Weights of a small transformer language model: width 160, vocabulary 8192.
Each number is 200 + 40 x the weight over its row's rms, rounded and kept within 0 to 999. Layers, rows and columns count from 0. The size before them is the row's rms in percent of the matrix's.

# layer 7 MLP gate, 448x160, rms 0.171, rows 349-389, columns 80-159
102,186,179,185,259,217,102,268,244,103,207,215,216,191,133,148,190,175,200,189,159,132,211,177,151,226,193,219,179,274,237,170,258,227,192,215,193,266,272,233,244,148,232,191,189,246,229,159,209,158,194,187,222,204,247,168,236,213,161,234,198,212,314,215,157,181,304,160,200,291,259,249,220,160,251,188,189,141,252,178,202
104,125,186,158,149,210,209,126,236,242,165,215,236,237,136,176,159,226,193,205,197,198,149,279,115,215,180,221,196,199,195,180,177,174,282,223,181,153,215,228,159,193,180,252,202,138,222,229,238,234,131,194,203,178,260,258,244,157,261,195,190,201,151,159,214,242,231,254,203,188,240,173,252,203,276,210,145,210,165,242,134
097,175,267,192,184,159,150,121,219,185,235,237,216,171,298,188,172,208,156,202,198,218,204,251,274,233,190,201,201,251,240,227,246,205,158,235,132,215,208,167,230,189,199,130,292,218,159,127,166,139,249,177,233,173,199,235,221,227,140,185,124,270,212,212,225,176,264,171,201,120,247,218,223,193,153,209,133,211,277,195,252
101,224,200,166,284,171,254,236,229,184,224,215,255,268,215,213,240,165,256,223,215,176,203,251,224,186,132,241,257,267,188,188,127,190,257,237,171,216,191,268,273,207,180,192,150,165,190,221,212,178,235,239,199,218,155,201,141,244,238,271,205,234,198,225,216,191,185,279,196,283,206,188,227,266,230,211,145,168,183,179,198
090,204,213,232,204,151,155,145,184,180,207,197,208,190,93,263,228,199,177,152,237,126,196,123,228,147,222,176,228,240,231,191,166,222,259,155,180,170,145,257,157,167,218,230,108,221,174,195,197,131,259,179,151,226,217,154,178,187,177,190,260,106,272,236,216,259,249,158,184,164,160,197,243,215,240,159,220,227,257,228,256
101,250,164,149,265,228,180,209,197,209,139,194,256,176,255,222,138,245,189,277,299,202,180,217,119,232,231,124,190,213,198,163,208,209,229,178,211,275,162,193,199,194,137,263,171,197,198,195,254,248,179,192,213,177,221,249,155,193,143,162,146,215,239,149,150,217,179,188,235,232,190,230,263,267,181,186,231,276,195,171,173
106,250,175,211,300,233,170,208,191,158,189,156,208,224,205,184,172,197,181,209,247,147,221,204,185,201,235,103,188,241,227,220,210,246,225,217,188,267,238,149,219,223,235,200,216,185,176,161,105,239,230,173,166,183,127,122,214,189,156,263,154,179,273,210,226,206,251,193,216,139,192,91,229,190,262,232,230,264,269,207,148
094,206,196,76,173,228,198,188,214,232,197,148,239,213,198,258,225,126,202,180,256,199,240,227,248,243,209,260,273,221,183,198,225,194,195,125,195,154,183,259,212,256,255,171,230,177,172,195,178,282,185,195,260,177,236,203,154,164,305,190,188,184,191,245,182,212,255,121,207,201,169,191,236,169,196,240,234,243,186,240,142
096,192,189,211,217,200,169,169,177,276,256,191,204,206,218,189,274,203,232,284,181,179,210,166,222,229,223,209,226,137,102,175,127,237,250,213,207,115,108,161,172,216,278,189,223,190,203,269,253,141,143,159,219,142,212,223,185,204,199,105,184,240,226,167,244,224,270,233,261,175,228,213,143,161,221,192,190,157,185,199,182
086,271,194,224,175,236,214,111,191,175,139,190,139,246,172,201,185,172,196,143,163,156,208,169,223,218,167,221,245,136,252,178,134,210,233,260,245,142,196,211,200,152,174,221,163,190,153,147,267,242,245,244,187,212,242,235,298,261,176,210,234,131,218,171,172,209,186,189,168,122,164,250,207,203,178,186,106,178,209,213,209
102,221,224,198,270,174,267,275,187,230,178,170,221,165,151,225,210,171,212,177,187,188,190,118,178,126,211,341,224,181,192,202,200,282,176,184,179,164,132,223,192,169,170,155,183,198,79,211,232,206,176,232,250,216,211,126,199,200,105,189,122,172,177,236,203,233,161,167,100,243,248,288,179,180,211,233,199,166,207,192,163
097,246,283,189,290,156,170,248,204,177,146,156,156,230,161,158,245,216,211,178,253,111,163,186,283,216,195,251,186,231,207,172,223,225,151,240,218,216,175,202,228,209,189,171,242,176,261,177,193,213,145,163,217,199,281,130,238,124,212,247,179,236,218,274,251,201,223,278,254,203,200,236,224,189,220,159,189,158,164,200,171
105,198,184,241,175,163,139,237,173,277,193,161,254,168,265,206,207,219,202,234,150,155,206,176,180,165,129,168,179,196,188,231,200,199,225,265,227,227,220,214,163,266,205,170,238,185,128,210,178,220,174,164,269,186,218,158,265,191,218,233,172,265,278,199,113,214,248,184,232,278,179,224,215,173,250,146,215,158,158,169,153
087,251,170,323,104,222,255,190,217,143,215,204,245,245,168,279,183,234,164,208,261,212,224,155,179,242,241,205,171,179,279,150,171,220,192,267,195,264,216,295,179,217,223,241,174,216,157,211,181,218,280,190,256,203,170,201,144,203,245,256,205,214,243,230,225,176,191,222,236,212,134,222,207,222,217,177,195,179,221,136,233
095,123,134,180,208,182,199,231,186,202,226,230,186,198,189,159,187,162,169,207,186,293,275,158,197,152,135,260,180,268,235,202,242,211,139,173,278,289,226,184,271,173,218,207,184,224,151,205,188,173,180,170,220,192,249,265,231,152,194,187,202,187,207,262,197,195,219,86,204,148,159,251,140,198,224,165,263,193,133,180,184
094,247,188,152,131,269,182,171,191,222,221,160,235,116,156,191,154,290,211,210,188,311,235,227,228,206,106,160,158,213,172,252,175,201,210,222,177,255,127,275,220,227,137,250,273,198,160,209,178,192,187,119,223,234,186,214,196,223,143,182,216,219,198,239,205,227,188,228,198,135,239,131,231,155,207,252,183,229,157,275,213
096,296,174,285,182,165,147,256,168,178,230,215,141,131,227,211,267,178,164,173,229,143,221,223,201,240,168,267,249,221,255,246,156,192,223,190,162,205,196,165,180,192,248,239,218,141,201,182,173,223,259,173,218,199,180,236,187,181,158,176,134,158,243,151,138,182,221,228,170,113,174,142,221,206,264,218,203,210,156,189,195
102,238,229,281,156,240,133,250,234,216,208,154,208,218,153,209,253,221,220,238,244,233,162,134,215,165,203,134,160,187,190,211,187,163,197,177,177,203,117,273,184,182,231,248,174,239,225,122,277,253,217,128,195,210,157,182,268,202,192,237,307,166,270,177,224,202,196,159,231,220,235,246,178,228,163,226,236,191,234,213,193
103,215,204,190,164,188,79,183,212,209,139,228,178,263,219,278,208,190,194,228,223,158,182,216,175,151,166,263,129,158,194,263,194,231,201,184,132,144,223,261,263,296,269,181,203,197,236,105,210,165,146,239,172,199,258,212,164,241,143,165,179,232,244,207,206,186,185,184,127,235,235,256,206,244,247,112,227,171,227,168,203
099,210,148,279,176,116,145,215,148,219,210,181,247,179,237,213,266,182,179,245,210,167,209,206,254,146,236,187,226,256,309,163,205,234,139,218,177,253,215,153,224,201,150,179,186,144,174,245,289,189,208,211,217,254,181,224,217,247,214,220,175,268,283,173,160,193,228,256,210,209,216,164,188,170,219,236,175,223,182,267,209
093,219,226,204,143,169,229,229,196,174,230,254,168,156,213,197,116,184,238,199,236,175,171,135,146,274,255,184,177,208,225,151,194,164,169,197,184,151,202,210,193,173,290,123,192,209,160,181,203,135,181,273,184,172,126,113,183,217,161,226,189,214,204,186,185,255,167,219,175,198,204,183,215,240,184,230,118,191,247,262,241
104,260,232,189,210,179,180,240,233,223,241,120,203,122,182,194,204,242,133,200,177,133,207,177,267,167,176,194,177,198,221,202,221,185,126,151,226,153,212,200,208,133,202,170,234,266,200,170,204,183,161,212,204,253,159,249,272,211,195,234,174,174,216,185,166,239,146,196,183,219,221,209,229,161,253,290,208,248,230,191,227
115,226,184,285,231,179,215,162,284,218,226,174,184,223,178,165,208,188,202,206,195,248,189,146,222,226,208,204,108,268,202,148,193,200,204,171,226,239,232,162,172,258,98,216,135,180,211,164,300,197,165,191,213,258,142,195,141,176,137,172,149,196,207,209,262,182,176,226,219,130,201,215,123,154,215,196,236,141,184,170,175
108,210,197,205,211,201,240,206,196,202,187,172,166,245,264,221,236,292,103,113,175,130,287,241,145,172,232,195,269,190,203,242,242,191,222,168,202,215,203,242,218,216,152,194,199,185,201,130,235,192,236,143,192,217,226,240,192,139,199,201,155,280,180,111,196,174,138,188,190,201,252,140,209,175,216,266,257,168,196,191,308
096,128,171,276,174,176,188,253,171,176,169,265,211,169,200,149,211,171,183,228,85,177,223,244,216,198,228,195,182,172,246,183,146,236,135,221,251,239,206,238,155,166,128,145,184,261,175,204,218,226,257,186,173,185,254,150,194,252,205,258,213,134,132,190,238,203,270,202,206,223,178,238,187,169,245,161,173,268,85,194,216
093,190,200,253,176,171,210,171,168,198,195,234,160,297,237,221,208,172,163,132,202,206,170,299,196,225,191,202,257,192,260,226,175,290,171,213,206,178,216,255,181,163,147,219,197,243,187,195,160,206,174,269,216,262,215,160,209,229,233,229,186,188,224,203,159,222,241,226,204,192,233,203,170,274,247,177,257,229,193,251,246
101,191,166,134,264,234,202,112,201,161,162,176,181,185,192,237,128,219,216,285,149,183,209,230,171,323,269,195,151,257,199,200,184,166,261,216,197,238,180,169,218,219,234,168,235,200,207,134,226,228,162,206,151,164,240,248,218,212,165,189,183,204,229,182,160,228,174,215,138,206,263,180,240,123,205,264,177,139,244,217,126
098,246,225,187,178,222,161,221,183,237,115,184,165,221,246,187,160,175,171,221,209,198,145,151,223,214,186,202,142,87,279,175,261,250,305,203,207,156,128,252,154,247,250,162,241,256,234,177,166,148,188,118,238,194,245,216,153,230,247,199,219,212,213,161,234,197,169,238,222,197,189,160,176,234,229,168,185,176,216,196,193
104,168,235,227,138,170,222,144,251,260,169,133,198,193,196,152,180,170,170,209,200,213,139,137,225,190,226,237,237,201,187,190,138,248,181,175,187,158,199,181,275,222,243,173,224,182,173,149,251,157,180,208,163,194,211,154,191,253,267,199,248,206,185,244,197,192,188,253,121,214,219,169,201,162,181,167,201,200,230,177,228
093,103,180,136,193,163,168,178,208,211,152,170,220,181,161,170,203,268,162,198,188,238,253,232,216,231,180,190,145,239,223,249,132,212,220,189,229,164,125,184,289,188,229,153,277,241,167,196,237,238,158,181,191,223,205,254,218,198,103,194,213,245,247,249,197,177,215,235,213,134,160,196,172,209,244,158,269,205,195,278,212
090,169,169,199,226,180,225,191,186,166,225,215,213,192,253,226,195,246,148,116,198,181,127,255,259,119,225,179,225,316,240,145,250,220,285,261,212,219,216,152,208,227,230,141,257,255,218,204,125,197,187,171,208,199,219,212,178,205,245,230,200,153,229,289,235,244,121,249,218,227,178,190,172,141,154,198,180,166,183,183,294
102,152,208,165,183,172,159,186,171,221,153,180,234,208,214,150,159,269,147,193,278,219,191,216,150,148,118,110,206,213,224,204,132,277,229,165,241,188,235,195,211,200,150,222,251,189,258,106,125,189,179,171,183,218,246,231,179,189,214,133,211,274,206,198,119,162,145,222,181,150,113,134,145,196,204,218,166,147,239,193,180
100,234,191,145,175,169,209,199,162,211,183,242,240,189,173,168,167,220,233,202,244,155,201,162,167,246,143,244,152,157,177,207,231,196,170,262,196,219,218,148,118,146,138,117,247,221,238,144,286,195,182,144,166,192,238,185,277,186,231,220,200,166,179,230,176,257,251,190,200,229,249,225,206,190,169,290,138,142,175,184,169
099,164,231,197,245,245,209,221,124,251,189,235,282,138,240,124,173,153,200,194,271,215,222,247,181,266,206,242,122,230,215,278,212,192,244,216,250,228,234,178,243,150,161,212,184,127,176,149,212,201,203,246,186,161,245,147,179,202,162,190,283,171,204,169,173,212,249,175,283,151,148,209,219,208,164,264,272,226,178,272,252
097,217,197,212,197,91,224,172,219,199,105,118,171,121,184,154,164,274,198,194,239,156,176,213,198,183,202,192,198,172,146,149,268,232,207,146,253,230,255,170,158,199,176,175,243,195,172,233,183,153,142,249,219,174,234,310,125,186,208,156,188,179,187,205,192,203,208,172,137,158,208,150,178,143,192,245,206,207,216,261,234
098,199,169,195,184,242,90,202,100,215,195,195,171,170,190,195,243,230,178,279,152,212,220,243,204,121,257,217,160,125,164,187,267,170,178,150,221,241,259,220,250,188,141,220,210,154,131,213,259,143,193,195,169,116,191,171,254,232,248,222,199,222,223,237,170,211,285,195,265,230,120,250,261,116,147,167,201,200,135,191,151
102,232,298,321,206,234,221,196,207,258,206,160,225,187,184,218,243,206,173,307,203,210,282,162,209,217,233,152,280,192,218,237,214,201,186,215,200,220,204,149,175,203,222,131,205,173,185,225,259,197,176,198,251,224,119,253,109,203,168,202,184,224,177,212,172,204,182,205,242,214,131,234,182,172,225,233,146,210,197,127,179
107,142,207,173,137,248,268,101,224,176,177,212,197,215,197,161,298,152,183,224,182,187,200,183,272,226,219,152,194,199,207,200,226,254,185,111,157,208,256,208,162,216,214,210,205,212,239,223,261,261,158,221,181,218,143,251,184,171,159,254,168,227,200,195,136,241,239,235,241,134,213,198,207,280,224,175,245,194,170,186,220
097,218,175,229,198,161,135,178,198,198,155,258,248,139,204,246,177,176,149,171,249,259,215,218,253,200,212,192,193,208,196,261,184,221,201,230,230,148,184,183,217,193,215,216,194,206,148,169,179,209,212,262,242,254,198,207,168,251,184,150,299,114,209,213,173,200,235,97,215,168,146,152,166,194,241,195,263,207,176,248,124
101,204,218,171,222,242,195,159,234,129,229,203,142,203,145,269,174,266,268,174,158,198,211,161,195,218,268,223,307,199,218,196,183,196,276,306,175,223,174,195,197,176,210,177,205,188,194,216,181,201,190,161,213,230,224,219,240,217,166,182,185,177,161,147,270,187,231,178,198,253,208,178,181,162,139,225,137,212,230,262,164
091,274,214,246,244,162,187,232,195,233,192,237,143,206,91,159,162,208,235,148,192,214,258,125,253,222,238,244,210,249,177,145,239,243,266,230,188,242,179,155,186,256,175,207,162,194,243,193,196,249,195,149,110,237,217,204,197,234,187,213,210,197,210,247,141,136,156,194,276,162,234,190,128,120,185,191,130,173,200,197,202